config.toml
head_dim = 64
positions = "rope"
rope_base = 10000.0
qk_norm = true
extras = ["some layers without attention", "local attention windows", "gated attention", "value embeddings", "hashed n-gram embeddings", "a smear gate", "capped logits"]
init_std_up = 0.0256
init_std_down = 0.00261
beta1 = 0.95
warmup_steps = 62
batch_tokens = [16384, 32768, 49152]
doc_mask = true
Each number is 500 + 25 x the weight over its row's rms, rounded and kept within 0 to 999. Layers, rows and columns count from 0. Numbers have three digits each. The size before them is the row's rms in percent of the matrix's.

# v: layer 7 attention value, 448x224, rms 0.394, rows 79-191, columns 32-63
# o: layer 7 attention output (transposed), 448x224, rms 0.429, rows 79-191, columns 32-63
# q: layer 7 attention query, 448x224, rms 0.373, rows 128-194, columns 32-63
# k: layer 7 attention key, 448x224, rms 0.368, rows 128-194, columns 32-63
v79 089:533486434489516514480501442485477494504515500509490466474491500535513516487529500494514460493499
o79 087:493478494527487514460515470466510458508478472509504486509502542507506481490510478476529489485471
v80 100:495481471520487508495510463511499544480490516546505506517489505480467516519505500531502480479502
o80 102:510507498506507503484538448513505506488518503473456501511502535510517453496481514493519503524486
v81 091:497474499510509474465532490488448495521518500525511462530495487504494488489474507498570498471459
o81 094:502536475526483523501518541508540525471510507517490489538502495498492491493523528519526492519518
v82 090:485488512522511505495499464521544511482506488494523518483566549509468530457497503549504471514473
o82 094:491485513467505526496486438506510502506532472519530461520503487522480472511488504496516500491514
v83 083:501514482509471546510502562458448489511445497481527549508528464469495482505488517508506482468482
o83 091:493483530490457502495519461506485503500483463485472521507503520504502509501466480486507542472478
v84 098:496483532510486517536494549504481513526488463473495551495485510524487478476474473416482514500495
o84 101:513494514512513486501489525474493516510458508437495485498470466474520491504504492541497502509440
v85 082:534470515533500479532511471454533502488522506530498498518470516511506474477490516550495543552481
o85 086:490505501478528517540505469496525509481480523505461507528504489506479494533500512478509498520492
v86 078:508510507469529542498532482492483487480472513500494511463510519467520502540542526510520484542505
o86 079:522490506452476510469530492538464507506520509495479466476462514518481514548496559513433522504531
v87 084:496467466465482510512492501522517489479503459496482513544465527516486485512460519591504459490536
o87 091:507516534479520526505499468501519519477448449479452523455510470504499475481486510499483538482477
v88 080:490493509498506474495482505492482491485513474482499522489517457469473479433462517483511477442522
o88 081:478503517465487501476525465511507495494515459510470485490474491513509468425490501516463468489523
v89 090:488491502478472513492476530513505471508500499454488466497493471440483496524530494554489503526524
o89 089:502498463482500512479494484520535477486514492505459515486487548514505497453496474426493497531509
v90 084:468502503508472487479499500501518491480527510499494479512501514508468514504495480486470496498515
o90 080:511526478545490526513513512464510490459538488512492488482533484480457442450493512541453473511485
v91 091:470469496496552479487517513516483497516507492483456502505562489500493522515504500490506465482492
o91 084:480508480542514509493496537496500530511471459557535492503478483488494496473500489504524500541469
v92 087:517498492515527499486509511518470515494470532493483496502456488521524485514512481494488459480528
o92 081:516522452446502526511536530529471518512468521512473513486459504492502467493517512498503520460497
v93 086:479491502533470519510506513483489491488460470520489505492505490485522518495508475447509470536488
o93 080:492503515470468471475487519495506531508510486492504580509569533474533500522514546502506533515484
v94 088:500475492514510495470534475497478508521524509537505462498464495513500510487517470528517527488537
o94 089:517461485487492503479489484499506494496498492493471500486486516520507492480511509523491520541481
v95 087:486504510500479459493480511472495513520501480493505560507481510551474510490494527551516527510466
o95 078:466491536520462525466465518527515475483522513488491491457474467487471548493475538500529520533499
v96 088:501508499521489511512486476518488512500513520514481481482533478497480499510566566531464512452484
o96 095:514498486471484530484503501536503524499497506512484521471543533493517530520462505459506479488480
v97 080:458481481518484544515476485470536492497521498507505493480501520527502472466487455525522508526517
o97 083:503518464515507508486516504455499489456494545516524524511500454495489561479506545520520525513504
v98 101:524486509543494519464528438522531512486534516508499502456497537481506502509508531520500470503473
o98 110:509480510445510530509478488515524487511487512536469505514490502510502467488497494497496506479506
v99 086:506467477483548481513517513513493507451515468462457458455527519503494503495502470470514545496488
o99 083:489437519506481521487451496516486494461512482522467481497516480508480511459500500479447490484491
v100 095:480508468499480518517522572467477519516488467488503491481484470495499472525461453507487537487507
o100 091:499510472514493496473500552497468485498521522527487503488461489488546461449496471478510507540513
v101 081:496506471475527476541502517498494510529481528485477526472547515478509469462513519510489487493467
o101 080:515487496490504426521477488509530514504505513519474456551500500517519513486464494506479499519480
v102 082:516492494475475533453495445514465471520506481526449471528522519510502476443500472502505501528478
o102 089:491479493518480519514468508487487495464489493545448523518501513501524471527505508468500496512485
v103 097:533466459515478513496525493546495515490464548517500534496483483508514491510521468547505477503497
o103 095:529524447462511536499510524531502495509493471514492464549490528488490496509460515438471504484492
v104 084:465508541482535479516479539473515454489508525492503482514466456482466497472482515478510488493520
o104 083:490496511496548492477515513470517508496496467514475510501477514492504537496519488491538525513541
v105 083:501483473516510534517586487507516503511477506487528541484494499460512465521501467529450512478497
o105 083:465527531453481533514512537506509471486541533504477495465472487511497510482498474526535514511500
v106 087:487519522487441519509481466503476520531519492499491537447519519488469519530472559497491512518492
o106 090:517480524443509495488489476495502520503492515489500485501517477468487505508535529478479505441509
v107 079:510521476483465513527526588501531486454470442450530502479540525459491474534500522503528529498510
o107 083:463526455513484479558515508530457492517514550503546509493518493489500496513502574486517526529492
v108 082:480516505528498522510522465515524471505503490476513495523468426531486491510507523512512486469532
o108 083:520507494506525535533508531509493519532476498525506523496492522506534510469488519515531485456486
v109 075:498485490484516524535502500534525514505473540483492508494512530474525471519560504541553493505514
o109 077:524506510493474477535497477494489489508494504468509508539439501528467492517496526473497524500506
v110 088:502535489506528520465522496508541495498498534526491483487484480497521479480497517529518488504489
o110 087:453511474497508582535486488483527472524489524483465508526508505493510461465493488504515517544484
v111 101:451530510487493532494468506541486487535487464484470496478469501493499480499477492470499509503526
o111 102:519501497489497464506461519506494506495542495483510507477503480471491531551491468505491484491511
v112 100:495499497502540491516472536510508504502497534472477495526511446510503504519498497524518471474485
o112 106:509501507492531504503474530514500515494505518505499520502511489483504470476496488450501487502505
v113 084:512508509498456476491517564498480531505484512468500485473508504494505494461533486496464497529519
o113 082:474522522479518479486509479514450527501508505490503544475502475502524483505487512500499500527469
v114 087:495512518487541498492535527510517475493531445532493523468480501512494494504501502507509457506460
o114 089:448514501508507535534483499492493502497545512478481498498495556507538482447494515481460489500498
v115 088:471505497502485452489474478501516466487513492465509531498525436523449527505550515544508506483512
o115 095:542501548477531501506515482486477518475464482511511467483506480498480506470463535540500512504504
v116 089:504500477499475461479507489462493533496481510523501517473443468455531505510461474510527510469468
o116 097:526466488492512511487521522506482469539491480524500515521450465534531469492456476497506529508501
v117 085:516476514456474534517484567496515504527490472459510471508498494527508495499475513523536491486496
o117 091:485492524516497537532480501456482493454506458505469532508471515483507474500493499504522544518491
v118 083:489509537541475462504513529521502504479496498441493472499492464467475496501515452533493466489515
o118 091:510496511482502483484502529510507513493517467484513532458486507475500512448492531466498456476499
v119 095:518503499497530549472483492513536507476497482488495508531480493501495519519510445494506560490486
o119 092:507460516509502519510488461486543486490530464486484525521510475515520509502496489470515478467500
v120 071:552547504543538521510483494473520513479513504459493501485486531521527505509523535504517488521485
o120 068:485499517479456542508482492479461483526520521499511489499467528499489486484507509525528522526452
v121 085:487488514465479515528527502461494513491488471520489533503449507459530505508504458524521516448492
o121 084:489516510517475530491488530504545481504533491484513502512476471528456539460485479510513472496541
v122 087:481468493552518500478520500507533486492486480518526510508467506480537486535549481481550512527505
o122 087:472428489538541510502493526483479483479472462546522498504469495481507523515490487486480487508479
v123 087:513532467483482495486535459497529502490476521507543512478481522513490542496490501530478539486473
o123 084:475502518491513531527470457497495491518524541559471510509503574492498502465503515524503508541482
v124 088:543496513485457532488500499548523516528537461479486520535515513467502478478469524518529531506459
o124 093:507488495516433491498483503504453504518531476525493518513498464513470484486499535541496480466503
v125 074:475532517494508510504491505478526471529506463523513499591510515491485494511510500508487490492491
o125 074:527526517526505488514490501560514466522550512509452543492539508488499520510507563487539512513493
v126 087:509481499527505463522497524495537495531502480511518535477467523471494448505473505470498481469471
o126 084:529470533512518521524491476484524486501487451473515525500459482470496477473501461499525514496477
v127 084:540529506456463498523506516477523506475503525496504468501500488552470491528526515490522487511507
o127 083:541553468501475439509519481491490507502447527501470477457462501511480500541514519542505514510516
q128 045:490513448489528493485477518478499534450522502532482435489493484548500547520471466508531544498533
k128 051:496476503479503517486520481516467499524430510517481516509490506473489482500535463516514501488498
q129 049:498510477455493546520510500475510509465505520487547521523521536508531459485542468503535489518500
k129 053:477490496483465455478515532474455515525485483483526500535476487503529478544504452525529491492484
q130 060:483521503518531475498488494526467489504518473514519485501509530453501509494507491485492514469475
k130 054:503519530510476499459472505508474514552499478490491474541465491528474501530460500497515484493489
q131 054:499505504494513554483468490484519501517543517449462499550459510486505508453519484467503457506494
k131 050:522511512501481503501521492531495554496565503529527514525528514477532514495468497507496530518498
q132 060:521555514475466495513489552476479531500519537527508523501521495520486522548507509479521424491486
k132 057:537487488493515458515510534532524514490470509480523503474481513497484448470509505497488508515498
q133 056:462542566490500488491537489498505474513519515509503515521508489508445498486486527528522478512544
k133 056:501466499498429466517456518492511474493510521476524518455538481491500487519499493516529510515488
q134 056:483531477490469467515526517491477498487463489517540507465532496526557505489506478500523482515505
k134 059:460516447482490509478500528496507496524483499470521455490488474515499502511519491509512523519526
q135 055:495495482476526468505511505483496462430492524502497454503524465483480500530526512473511545529501
k135 059:487493495522516471511467508488475470532512464495504490500486472506511515464522521513511482509495
q136 054:503509503502531531511503505457504578482516462469530514496470480524500476503517492522503506479495
k136 056:505507472454530501499485499498490511472460509490535496525474465542494462492533520462515505473489
q137 058:485524441456510474523490524486470537522525526500512479524468531516547451487496515511481489513491
k137 064:491526460523521492516471477527532536465519497497471455468483504494447526494527493496545540490481
q138 051:498514520488495541513516542442505502464480470480494505482485481507509531499512462496522507486496
k138 058:511518460456532532493531503498516472505479522481520536550530508490544502501465510528509463496491
q139 055:520502512506509467547484499477515522485497508488492525508494458481525513488481477529474498498494
k139 063:475490499499492497506541519500504536517480509511487512494523470471523514487512463489509546518468
q140 068:527500504482495504501527497504462522468462495511516491469443507526488484540495486513511469482496
k140 061:495478507513511501509482549493512480491541512519537540479507517480503505471503485507506497508521
q141 061:467512467495507486473535491501504486472511508538504512487520504516466489548542528461549523529476
k141 057:478514536516485512492454479469469534520521486502465518512488474498479524503488473518490528456530
q142 059:495493465477514495449511484493529522521515533506505486534506542474490513449468506495480507470465
k142 074:535528514529506505494518522555522525464511531494438481490476450530465531495488524480480541494498
q143 056:522511511517493521508494556500486488506490496538446519464538531510499484490508488525477492507545
k143 062:499528543482467467488513509492490499537474485516474525500460521502537553511483531485482488522512
q144 058:469481480521525481498487528473455501570503504508506505490447525551502465472490504492507497514518
k144 058:515513524496498469537553521525507513493522504502474519449490508511473513500495495507499520503509
q145 065:478500458509509486515448522449474471482486506482475508485542529474490484541481523505531504509531
k145 071:494508525488501439482464477462520519504499493483445482499526488474519486512475484535510483493525
q146 062:480545487483478522483506543473475489468497508457496512510481475490481497514533537513498518478520
k146 059:456537496491483521489491486532477506536473497482506490530516458498466482508485497509458554497472
q147 062:506502495479475487514457469522473486544502510493524499524515538509492523505484490468452475508520
k147 065:518484496520477509538507535475543466521501465448500505513489494463512479511497489511550498497527
q148 062:518499520520521467533520507481498472520498517517521491483532554517544455516515503492504488487551
k148 072:466514463486493559488467489474497511552463489523512490500526504486549492477470453513549501532542
q149 060:508527463477523525525481486476483449521502490525473501447472516509541479507520500478551513528535
k149 074:500476543478451457517496463535471471521538470480508495529510504514527508488527498485498494472459
q150 069:466490512523507526478520485513501511468487479492506498486467509484471532488490501462507519486452
k150 064:481480513506485529487494473505496447475522553495503517518549528503507509515519555489454450473505
q151 086:470473515501483508502532509501470519517496511470490504502486507493464484488462519475502521455502
k151 090:533507486492497494492521482545505533453509455498477505485485512493458501549516495487510512513481
q152 081:482518483461501517479560489516459516470465522491483471527492504491499510486528481534513531486501
k152 074:486517517479480522489508481539508494495502466532480464471492475484536489539498462546503500503525
q153 075:470508505549523488527529454507498495510518467508527524498485461507534506474491481547479488530474
k153 083:483481494444487515529501534496517487494497488487546479497479507515527511512499488499487509486497
q154 080:499504477483526509474534511483516491496482453522495506438506517549514483508514497477527458510476
k154 086:481510551513481501454524509501486499519484515551488526521533518511537483487483472505499470503462
q155 076:471492481522513527496517527524520452487507476490500486488477466477495511497503467480504504517526
k155 077:520419550468483503469491532528511473507478518493510479510503514509475531497511530467477496526470
q156 090:462508517547502522485484530480500495500495484504508494482509480503504500504501475496495510525490
k156 083:512496500508529473485523482527513490491479509490481491539515531516480505439497509494458541480497
q157 081:490503521483541492498499475514504556492479538467526463531505495539498557476507506496530551512473
k157 091:519498515516444493466496539513509497500509552518513520518484516508502492509527504507460489483529
q158 097:506531527486530481472505505527519457470510492518494432530513471459512496510485487509496479487524
k158 101:470539519465527519480502500499524463535522475507480491513548521509531469513493466478503484502505
q159 088:516498516503514505547488477493537507519493510514494513499513489504497510482539510515536500523470
k159 086:471490515464505488504535479512527491471474513522470513513486529494452508505496469501495527460487
q160 100:476491473560509508539479481502461502525487510502503504505497524512524490508524493526494493510503
k160 102:523512509500506544527477493474498481478475484499499509500510513550507499510520486542540488490507
q161 087:517447496482499510521482514524535471509541506537474487479502560512486509514478538497501477501525
k161 101:497470478460501466500526482533518509509515465497521493522506517508506501528486532478458488495492
q162 093:465472486509487518469497523516467493504532519512501542477499512457520509539506513495492470480509
k162 102:484480487521493502519506461503543521474500476501511493521505503475487511457493506501504522496489
q163 100:514499512492516511465519567453506481460496540466514510522497520551473501541485515488490490528479
k163 104:511520465517479497480551493484487489544491506506505505475499477541480524530473494533539482482474
q164 107:502470525514525508458518517525514491498522456501508457532482474508495502480511479489506487458509
k164 108:512481514496440547513496502482507500479515484528536536484510512531507500534482474495457495516506
q165 099:479453513502521490471464545457521483494507516486483505545536530526515495495467556460497505464504
k165 098:497513484513512519478498493536528512502524513521469525519493495507507502483473471553473514485514
q166 107:504487510520494495536488475507471526493508525502506513501494480492513530548493498529498465481486
k166 104:516471504478507482489504507465508474484492528508514491497537549482491489516554507490451458477518
q167 095:481469504470507530516504497531507476556515541509502499488532533468497515526467484542517478480507
k167 090:514458498510523506480464484503485542518559460483495495499520535514501511496500493501503491491457
q168 104:502514523474495507492513526534513522440525519498511476525516490516497501480477523476516530484489
k168 102:511488513510522483465460489512477548456483514494510483522532543460461476519469480452442494478500
q169 099:466518460459505522481475541462494514511488492515461484499509484493498508502506518493492527503525
k169 103:461507442485512490503556502505490494515516490474537468486503467535524498478480509494501466544500
q170 106:487522513507460473482467494499517486479490472512479494522512463486523476530498508526478528463472
k170 098:493493498488480495492509437522490500488491474513531483479559546494472521520490466507510508510517
q171 105:508529494505518512509482532486498506471543513510480513509494482512465474505485508505470484515522
k171 105:496492543464487447514533458473506505553532468507464520501507500523506467558473518529497493488474
q172 098:501501482540498510507488491534531484534497494488483551472485478464486485502504467512509466541502
k172 103:508446505527490496472477507522552504510462546503480470480549508508456513498466489513498503541500
q173 101:513496513516536536492494530481513480537506499513499470521520508518503487508535453463516541489512
k173 104:514462505548481526517466450522570477451499479538452509539522525478512499446462472495515478515541
q174 098:503468478518510473518511454517537513496482506501521488485492498486508525458516464540488516515467
k174 118:481497522518504489474461502478508479510464459507470525497516458513485484441486464512480498471478
q175 094:469520475509540491495495483524522522516496559518493487494502487513501513553526453514565471506544
k175 098:507493487460502479516447494515524487515517501503470505491523514463513526503520497491478497521524
q176 095:487479494511542524496492464483504530497463470525511512510475481534544469487505512476516480459520
k176 093:492531510535506511488472476461536465485482500498514480478536476486471440490502446513481475490492
q177 099:494488515523500486508504514514518483489504502492508478486470497533516521432501481492456464538522
k177 104:499500496510470496474511493481524470510518462506451481502524488507516549511462508539522457512519
q178 106:566508501502464499513487536503535469508550551487509515530501474524521540469485508446503478540471
k178 097:514471512524472488478510520526512502507552506481489507517513522510564487471463530484492447484510
q179 097:508559473492503564457488463484516483444516505503481482481484490497513535498501519517482519509475
k179 099:504491508519486498510507467502496512481494480545516518486495533472478506532514521489497496493525
q180 100:481520495480509533477481515487505528484518446531535517489507537501455482547514484477506522494499
k180 094:519565463498488543501485490517505464502496511524501541466467487497479511492523502515500469517437
q181 102:463473466528528525477519464498508516520500501515502510542482516464501486553489487490472532482496
k181 101:463522485475479499535524465497538555516519499531504543475499508479483509500489489517509518462465
q182 113:498522495519516481517492431508522518478513491501459496483495452497472524529479473511483496489523
k182 122:515488495494523526492490485516437526490497559527510491468491495510489490517531553452498495505505
q183 090:531568509510489470507538478473515516498484498524516498456524511505498497485508517498544491525462
k183 099:529481499518500475501499488479512543536480553486486477529468521489449512511518537486495501509531
q184 105:491499494518504476520503449510521498461511525477507469519482475519473523422532459472501513506491
k184 094:515482487489505500485503536484466458476500547481501525542491510523525523491474522506483485485518
q185 109:543490499517497525523509487523495529525501490519490474505464498515514499480494513494511511540494
k185 117:519488524485435496508477521498539498517486500506519506491516516537510482523472467509509517496497
q186 098:474481498502503473527472535510499523548487516507502495502492463505533515508523515518537484468495
k186 095:462476525498488479518527506470453503532525510478541521477459539510469489513516523466503501492487
q187 114:481530511492468494537477495501498519490502481519483525507487480540499501488520472472495501487541
k187 109:512507491502511458504478486510485498481504544490502476526477517487510538561459480481499510504495
q188 095:476497520503518470503470486499554499475443518482490548512510521512503485545490496454499509480496
k188 096:532510514488533479504499463502517497495475497472499513479513506502534497444522449508479490455516
q189 103:496487497507464456525500516514535507455515513495499504506517512489437477473515463505481514483512
k189 114:512510510480499535516464512519481516470515512517533519497484494500529495472525531492497493537533
q190 107:492532510510518500453488511465514487476478505493520478508504514505521469519526493463528517492468
k190 111:480552479497467557535484472502514498487525498512485459496497456476504520500542471503493502484496
q191 108:501474479468508487507484463551469485482501527533494467511444496497483558520520513487504532513521
k191 106:473486498522482534503531470520517514521518517491507506500529518502536510462447491476502517511477
v128 091:492492553521460478447516534488483531512475482486511488498520504505509516477516482488492484484499
o128 091:486504501512514496519505531445507515492517513512503454457507487526451537484574528505512524499482
v129 092:542483522511530482487480517539505517479484488543486519491521528518480505510459499484524503449533
o129 088:489534527463529509501487494478513469504519467548533517477483491482473521523484506499530550465523
v130 093:493488513517489447502457548483508492492513488513492525515509513493517511475548514520461509499515
o130 091:479471498521477512486542487508486522536505518525491533487523506493500501462499515484535460512521
v131 090:508473522497508520520536464525511539476498480504539526499513482523529514459514496521495463512498
o131 081:543501547508484481502501516483518508497455432514519531477510509491479494521528520459501526512490
v132 087:463516499496518476502493516521504513509500478474520474489541476482471509516514502470533520524512
o132 083:462494464541516489496469514535530513517468515483465491497464518452495493486486531513502473488526
v133 096:477501490508495524455560540480490509481489523472498498546505488502517449504479489499505485500495
o133 090:517510480497514512482485500465479488460528499484468484498496519506525479510456546508510491533476
v134 087:476516498526517473510486544522493522521450519501504543505505509477498486491526503480558488485463
o134 083:480485515540522520494477527521472479545493490483535489489521512494491500493506525490496480508513
v135 085:501511486497493477489492492546481457516514484511517536488546508508516513525453489483507507494477
o135 083:435506472508462480467515489508488477497494500499515539501482468493493486514510508529476530488525
v136 088:462534460514538473504473480518522524475488540464527524505497457502515481522525527502497528538485
o136 080:536487494460459473539492505484511517476489517473548495494495503480520514480430517545485435501498
v137 099:536538510513515469487458572525500538536487528498465487510521447475564506510506539522472494533501
o137 091:504461506505480525502507475487502565527537490515548501477510470471485493524498530503514493505496
v138 085:548478465470503516476508503515514493514479520500484514482428547511491493563472472509496518476480
o138 085:464519510515495497520478522537469483499493511457503477527517468568494563506475493517508492506510
v139 082:500500483516494482476498536533490478551512525519488488487496492501514485520485517495539473482473
o139 081:508510538490527533486472492483509484487513468483511519557520523502491487558482516458496481518464
v140 092:507523502527522498498511533535441515533482541505503515470502517518530511481472520543547539549475
o140 082:506496487546500484531488478534467502532501499509530532493537500505482466478503489500496530481494
v141 096:500505471504470481465514516505486492521495470502505487524498531537466486503515479498527509464480
o141 091:519522490528448506506530529518511437512550510496520492528483505495514522511493503522487486549509
v142 098:553508502523500544501502487512529465490493537541456508533534511507482513498482489522534456501540
o142 090:501502494530531514544485462493486527536488478503532521487417464503515544503494450481520511501516
v143 089:522493469540526506507501513498526473492488497512459508507483490488526490471513499480540501498461
o143 077:532523517474478489503526519494447496498510498546530485472519443513513489509471525469502526488500
v144 088:473493516431490530504526476491485525503503479496503538510495478517507504459519532481502489543441
o144 089:522485542509520501484515477519468505466474477493469476525465467495518505473530472507486519520525
v145 084:535499512474502501500516494505524521463479459468487491534478502481536479464493446506490509502489
o145 083:508495475504474520533471469480487471511486468496547472530523505460512499514510523503495504511481
v146 091:480487482463508504481509545509490503473516491500540482464504500514476490435485514526469510455519
o146 085:510529519507477513456504525503482473455504561490486483480533493520483522525515502499531541485515
v147 111:518512520447520507459495516490499464469551488518495479526528506513504484498487506503539473497500
o147 097:479514492492486526481475518511507523458516449513501499523470495493492460501470505485487479491535
v148 097:528487515465512534493515460501486507453562519508473508499529441497529484489472520452462499502482
o148 091:540547501514501466469551532490492514507502489548506487488502472513520492523495506489474526545459
v149 086:523505499483519530557464498554490515491489503510470538519506490475502490522507514484509496521495
o149 082:511508543545495557470480505486462485493502485481481529516514479484513490479507506549470478499513
v150 083:468489471492512517480502489503517474489463477520457524494486477483523478513487517490515475514445
o150 086:486498482424493528498489497479510490471507507491494518513505486481520496495440486543463520549488
v151 082:510464507476508519515492532537418491541494494540474503529461522484507505483512475500506506473466
o151 081:494520485505533494497538469480473513528507497518499505523520487495514470537510508476487513528515
v152 078:487496521457495496512501448516465471495527477525489537509492466516496466507465512493544471485530
o152 076:532500497524485532452523516464514490494508484459465472509481501477489482513515509495524497472493
v153 092:498503487522507512468522467519463487536514517493478492504476522522476500520448507510540513503477
o153 085:542543496506520511519511501509508481479486489493499488502503461505447533481505497462486494485496
v154 086:492491477506460490497472489526501493499506494505476497502494545466504516514508514454494449477523
o154 080:489522522526475455515549563471483483478526528540498517463501517527503530484499509519519514498535
v155 083:459502497469501513464488480486477439547498489500469481516499463468520483500486485487508506456486
o155 080:479509508541519525515478550524494501530511491528498477507509521517535491501513509468549520506455
v156 105:489505530459498505493496521469500442499476514496489517510538510486487511572526522510535506479477
o156 095:483500500524539496557526494504531505543453497530525529472528515507449512524525498497510519480492
v157 080:542519502486531528529501517504458460450526504541509496461493532485509476507547520486536520504507
o157 076:502489511498457473512483509504493503493528503482483490493541488470479469480480507502489515428495
v158 094:522489493473503500493496484495437471513516477498476507481513506521485525477507545506494482513495
o158 089:496519541464484529480469506497520509469531480526466515568482508510459481491525492488490524532512
v159 084:534508499460531506489477485512475515477518477492490440482486502500517464501489536500485513507469
o159 083:515507514485485502498474503483517495479461460517537494510505486463534525489556497500517508501502
v160 091:502478476491502528528496533474502479508509481521490524478477488478481495459485489472518487503494
o160 085:489506533488504473497526541491464543453505519492485507457521443452479477505501485504495542485462
v161 084:499452562474470526505502488471513509508484482502522555543509491469496478496493524478488476502528
o161 077:505475488517525501522501494417474527524462532510502529468513464526478481517491523467482492493508
v162 081:500492460485520513488503552511429489524488502508508465474527504526514540498504489515514554486490
o162 080:500516503541488506451512501508529512514513515473493465516544490518457496557500540467508482505506
v163 088:484500485520503529508454489522464514549492541514509526472494493465507517528491510459550527524456
o163 088:531486481488531528467519531506498501614556486482516528480555492530539483485474503506480522536492
v164 095:498511507475515495488499487456493512542487475494508492485486520546520482496466473466490502485489
o164 090:482508490517514507488508552519510516532519508496485510509487510522483494484553518515478450532531
v165 088:488496479469542498486462522500464524480533478472485497560471472514478471542514499470526513505496
o165 083:517521516465470540469500510535535517459496500471501514484488493498512549492490512483512499543495
v166 081:517486524516515512473525476478502480494552517515483524511518524500514509534447491493505487475501
o166 079:473500502473519499487524482503468476556495480492482519489472524501512503489508525518476525522489
v167 081:504506500489543522528498550470511498485472535557531527479502520513486468491529535491495503508514
o167 079:492522476513482509444492493544469530488512534516513528471509490449536523526479499520477505496531
v168 096:490473493484480533547528506537539515521465517501490497482523501515517521475514500507512499544488
o168 083:534506539479542469479512499465535459504469454516479552475501463502493477523499512465489502509489
v169 080:481502483561522434491496545530482507553493523510494506504464492471550554499525464500499520486472
o169 078:464496503491531475532523498520493499523509541466510506482550536509518460518500507523442513515530
v170 081:480512453508484519518510542496532517496535489522475541520491561514482499487502494541508488496496
o170 078:476483472493502503532521511508450509442477515463498473514480525519484525476510467501525424487507
v171 080:535473510488479522473472512466486491480511485515461477492474497500462519517530547497530474490504
o171 081:484508497516510501479507517515499531534534510487424504522519494445508516487474488463492535517485
v172 089:497468483493496500547464480524509517481468494484553520536531519519510529518468513488488505539487
o172 079:491492486511448527501498515504479464509536465488512545502538497500478509496502504488508517490517
v173 086:479500512530500520472477530469503473522534499463520493490511536506446497461500487529496518505519
o173 085:492482512506481440467565478492467498556482504520500488564479496512527497488553493485475522507487
v174 093:471472485491475463493473523484521504510515505457530527507541471542504518522478513474494506502483
o174 088:521500525464489505460494536525493459499558491514492524502474534507495507502521490500530511513466
v175 086:550465536533483515522501501504512531538523454511544514499513492485485499517453453491486466473499
o175 089:487538493486474521512560516477517477496500483517514486525496466503491466488563512526472476506480
v176 085:475501510503499494504509489476496547486470515505512475508490514524501495500546490467489492499533
o176 084:547488488488474467535491514494470503489507506527527477469545531496488503444533545527510477503527
v177 086:488500513508464493485534476486526507508446432480494524535492479482493511502524454555514523525495
o177 087:488485486531474482456496525519498446545511483517504501509505494526436497458476501519479499495508
v178 089:442488488534520477535537547505483493530455470485493458504475507506482518517545520486553517522493
o178 087:505474473532482532481494508540477504499527473516491468494568463504522490498489479468485517486486
v179 097:507491489471499489526482454489523489489528422501496498525461473492469500504501493490531485478512
o179 093:471504515484541481479476533508490466526469498496483481498472472486483517468466511504505456512500
v180 083:487498516492536480507493533556448483535516486474479527471546497498522499456492518483500479488533
o180 073:515515499533521513509458519512488535507500510485504475485463521541544504512471468527524489554463
v181 099:525505510497456498488491494499495464456522501472506489495519495494528511471513506510446523501513
o181 091:512528505476485499497525551478513519491551509476510477499498517533503536494530527490508450515509
v182 085:532534522520468514509500467473519525496481561480462527496510506534501504488511483498476501524509
o182 082:486495503537494468507519479461485495502508485531505510487484464513499539484483487489512473498533
v183 095:499501522543510494552507498517508586548487529492456481487505477523505535453520499480483481524552
o183 092:507493506512487526523538525485470488524467474529492520485515483513517488473499486475524453509482
v184 079:540519518517509530496526468471517534474496513494496476479499526505507489498513541491461493490498
o184 083:544520500486490482541487465471490524467487485507500503464515468505520532503486510525484501530530
v185 096:480505510446503488469467514478512478524525506508504537497502508456449506506443492493477490468493
o185 087:494527514472482537437493519536472509457513488471489518477468505536476475492490486505478458515507
v186 082:526496517513516526498499435495492483506551443519521478494518540527544489491483501474533495504507
o186 075:497523507462500504453497531467502486477489464477473445544518499485489527498526535507479485475454
v187 089:481466495548465485489516483487464465499509442493500467499481540498532502532517486524507521499489
o187 089:544493468493464516507495486515469472496495498540477453497507495479501538467475529490479529489469
v188 095:539544493448469526447507499476545489492531527529483481511487510481485501490468512506476518473493
o188 090:500516496481522494459518478510570533504517516475499500501462481458494517515484450528529490474507
v189 083:468486529509477482502496467474468515520496520518528478561479490527515502474520501496502506478505
o189 082:520498492534505457476539469521493491522503507467496532506542486503482488517523526486478484474495
v190 094:543511470498435530485475470445457496511448494493460554446502537483477477504525469519475487505482
o190 087:518499503459500496499469531459487506491481540519468496534457498512498486502525486514479496485521
v191 088:501506527528488457482480534505502536511476461499493538501480534484428467485511481468500527498529
o191 082:486501483530502493464483492486427478563529528509515525525504528542504500551474537478510495464504
q192 052:518516524458479452502483478496466486534476502482493519463467500534522478496504490499516499510480
k192 065:487457481481536460519482506515511476523504517503405502520429519469501503488491532472530502450516
q193 050:516511513483510502496490470510481505535484534536520476500530467510515477489477492451495523530533
k193 065:522497525528450472484478528499503497416514483467489469488466535521446525500514511511549500471533
q194 065:479517504527446479501501476506473483503532515502496524501460530510492548473458518506508490439492
k194 059:537462496498531533515543480489498489530483477495506503479510494464493479505533474478495531510505